config = dict(
    num_hidden_layers=9,
    head_dim=32,
    qk_norm=False,
    attn_scale=0.177,
    parallel_block=False,
    optimizer='muon_variant',
    lr_mult_o=2.0,
    lr_mult_up=1.5,
    lr_head=0.00532,
    doc_mask=True,
)
Each number is 500 + 50 x the weight over its row's rms, rounded and kept within 0 to 999. Layers, rows and columns count from 0. Numbers have three digits each. The size before them is the row's rms in percent of the matrix's.

# layer 4 MLP down, 96x384, rms 0.073, rows 0-21, columns 128-255
100:523558486408569428443529604501492399482497536438449499519557470394401528520467486474545399449547428524466410533527424549511592364477507539495461459463555491473499511545525522578543472437501491502494450500484438562506538523490567467562519485559515382542608617560478502461590487413426544546564518599403484539506506527571491498549387459521505461537536492520476550544462449518408536489521
101:448511471580530495459455426442510523589412457491551450534460525552476492468500457493468528549520528475554438543546527543482463554490455520456515378697443394540463498432484548464394511436499406551534622547535520529461444419514560483517410411546553482560569489557426462473420476557504513505458508508508510478576570582435435584435562523504465544581506490547497561542517570541485398466458
099:503530608514434478535489565428416513498485420570472505543503512477502499552572523463512465454463523512536476435500584356481517463453462499522586528479434545523524509381492467570403558495482468373480494466493525509455537450445568416410523495479428491475578478462555523570359543471422493451525515460450502544469517515489416509561400469484575503489509567509472479539472524432500527556597
098:482580519449475463567487456463480511480466479453400385479638480495469440529491513467521487401543471408475428578456386511466438580439565462503491628465571489536531514449516437508567382485471502527454456459500451450511461541448512543389447462483503537484515529533473492496571524496486554504512512464446503480478478427500474396606524505543495482518536534501492444585504589438519532474590
100:527509508485466503503560596484551557539549489470472458450484535570574463598470549485639510548610448537534454520536501493498524434453553550455517540550540489520491505526497491449470479488462481455519399468380528479482511522464534482466479521524512464479567475495492455585602505493488468459439581596349445523586426562481644469486517456386499403557533567457428500521419531531515477468480
102:467571635523458492560471473413543443566365511432517514530463501472415372372459465598434537595578521527523489572417547404549535490481467544464545563476457513520492501545526466511529502510443458411584385499532474519531429489472515426534474523517437470549392532481439546453521485498575518401461509522524494511542544437515581470494404500531581409492496500523473502437522539492419464550451
103:466569494609469528515506462472458504444530524527448527503569520429500547454512548512519458492509619508407443479550512549420510523502543407543402463514587460459547556513497574514560503402402438543519569449518546440462506516459514488562538494482520496524475522481536562511432503556463544496517521582502578531427514559518431426483484527483541510550520491562466600598477600535477489445518
105:516489441384537539494570410471490587452510482490512511440480572505480457411461447536473503529483466481499527414463469417354419540584487580484462415443487421470493517469562524502574459497575501413510439559478450484476554586436469502504440536492482571430485525509513610528504481546366575522514415604550419550534485460473557540518556522520434551487463545465536555553575434600587564510517
098:486538558523437481478469470474449447485458567529614436487491485410489425481467556503468494466554467473535437561546449502507600502509525523433535449587590473548566512512428475508435489514473465474538481493556476490490452465497550491476448486434529499506413439521482512499509505493408510515549456583473512374577507607525544537522528437486488540528348466503552512601567533519452452541609
100:504431520559602514457528448552436495510513474508517488521541447523519526420552367559580508563515395457450545518477493452491503483478525479496464452491421404541587426540485408494482502508506468459432532485481579474462517517496437497473470551514553584533441521536523481507543470483575505501464532339499367521471480458496483515517574525496501535519522538527484484605583536573443484450525
098:413452406402501533573536426477488547491508463518485501454507490450472479562451490442575532470413596532418440526564567514520447557553576423441536390522500455484513488548536439536528585420396456537472473503462506441502483494460470584503598462513557480527605501490567365587470523503444427530546440456481451449562536459431538480473508525472494595587515426480472501488495514578555462536506
100:478483452514504515482515428486400530506519564604511554507445577409421593441515572515478489477481553459450425513582484485488413590492608443497507463467464455456446494531444496476517504450504511441426461472531541587473459555485520503529535523555561466579622446422540489470506428612604431380488552552449552478484495490504439514564592544585549547492548485531468503441512455444469483534422
103:533424493419473543527444525585475552540542559471457520486538508502531543596583530423632456476459413539559506566504496540562424480543444472483491429486573450399528577528567553432647503421469349534531568501546391519531517537533507438495529520464543499437565473403540466419505489441501458562436491546498456405514493500556510454423491465525485497577553489456487528469513486451566515594494
101:428527576502508563495521431478479518515533518560519543460552451513470479454419490497504500474491505483509541498531568464418430533446532535496549449504508542481561532517471450508537455539528521499567469404517460396465401514533470598593405518513482520534386420520566530445538555443425480517619545492518445498581553473541488516411557575525461505517529485393542549552505453506512511555465
101:561466418523516513586528561446488480439471471414565542602482508581530476560485503482464528501491492458540525618433508518468525504488528524669480618418507523500566572483606518479498509548499459537518393456558509563434521534506494602574482477512444531459449570471512400423474493492471485553492477493510506442432470453581496529541483482513485465446444584431535433575451543477499546410471
102:478528540498511551533580558422419453508478473479476487471631471479512432480558574522434493486494503492426531405531458565416498456447465522569541564443494552475526431474596463553495628544520497524560563492491496519590490565479463528579467525464458594501492513423574497468554512480472450551566520539554431565436602510519437555468476543457512550514507538462490406525417468476523503571476
099:540473467568437563488430620473538432429577519499498553508533556433473489455518487538391438495531423493547517467467436523424458426493556532471466492430518535615549436439482482408482377377465482431513443501475422460472523500430540438500520509655494526535379512568460480542489555504499451450486568531475493509471484471533544448539569512452482528532490513530602462559573514527502617480537
097:516512461455550528532440494365421548527567484537483586505606448486454553521511496372512556484501492512450497521526412508515471555455556566542469529546451521500460487564503522625526540537489516533537507508515526430417536415536550526577522579390444420453558499518545538512537591522554570475524459519438462504516507529481507450581443588435458533551431494525510524503519514465465507547511
097:475494537546520474474441468514492453476531474517471549553579501503449452410541401437520570425474443384472454466481527557506503591418535478527509558461447538573485443569563488494487433577470527464457569552437411530492529524433500487427510597464468448455500423577521583479489536484471554426541524409501502495524497551454508557587516489516512467489501548476586488455504474531425486570458
104:590438566454465485554455452535522489471469509476512487493526528607566553528365501571435558458492468604417464509389477510477509483553427576428588574532517461501489540420532518569490470497648594497475547432565483577474491439481408572447528492476517492597461460492479530438496480498507545554504467477526468554498416510402470559430596547479424434439537412502527499475593472557553513455551
095:381486528488477495515485521605444500496469603535525538547497524573573517524460432573436425532498504519548524537499532476500515446543524569465524469519595536472558589404495438417483481508451471461527448494483581588520450469519515574512565438465531547446444554530441525569483450460453525467485582583457491451511515530477494443426534530538503467517466484433531487512638431482581510443560
105:489435585493531428459615477557430516470444503518508590487640497538498474465476502542442529379530489446436421451561453532446494441517488407543502567553526497490496399543511528491437462436462458580541505511387597452529499535485612581440550519505466552410497551413453540490522525491413566565519474506505547459552427545473503447571472505472468487592478483553507546478429668564621564545505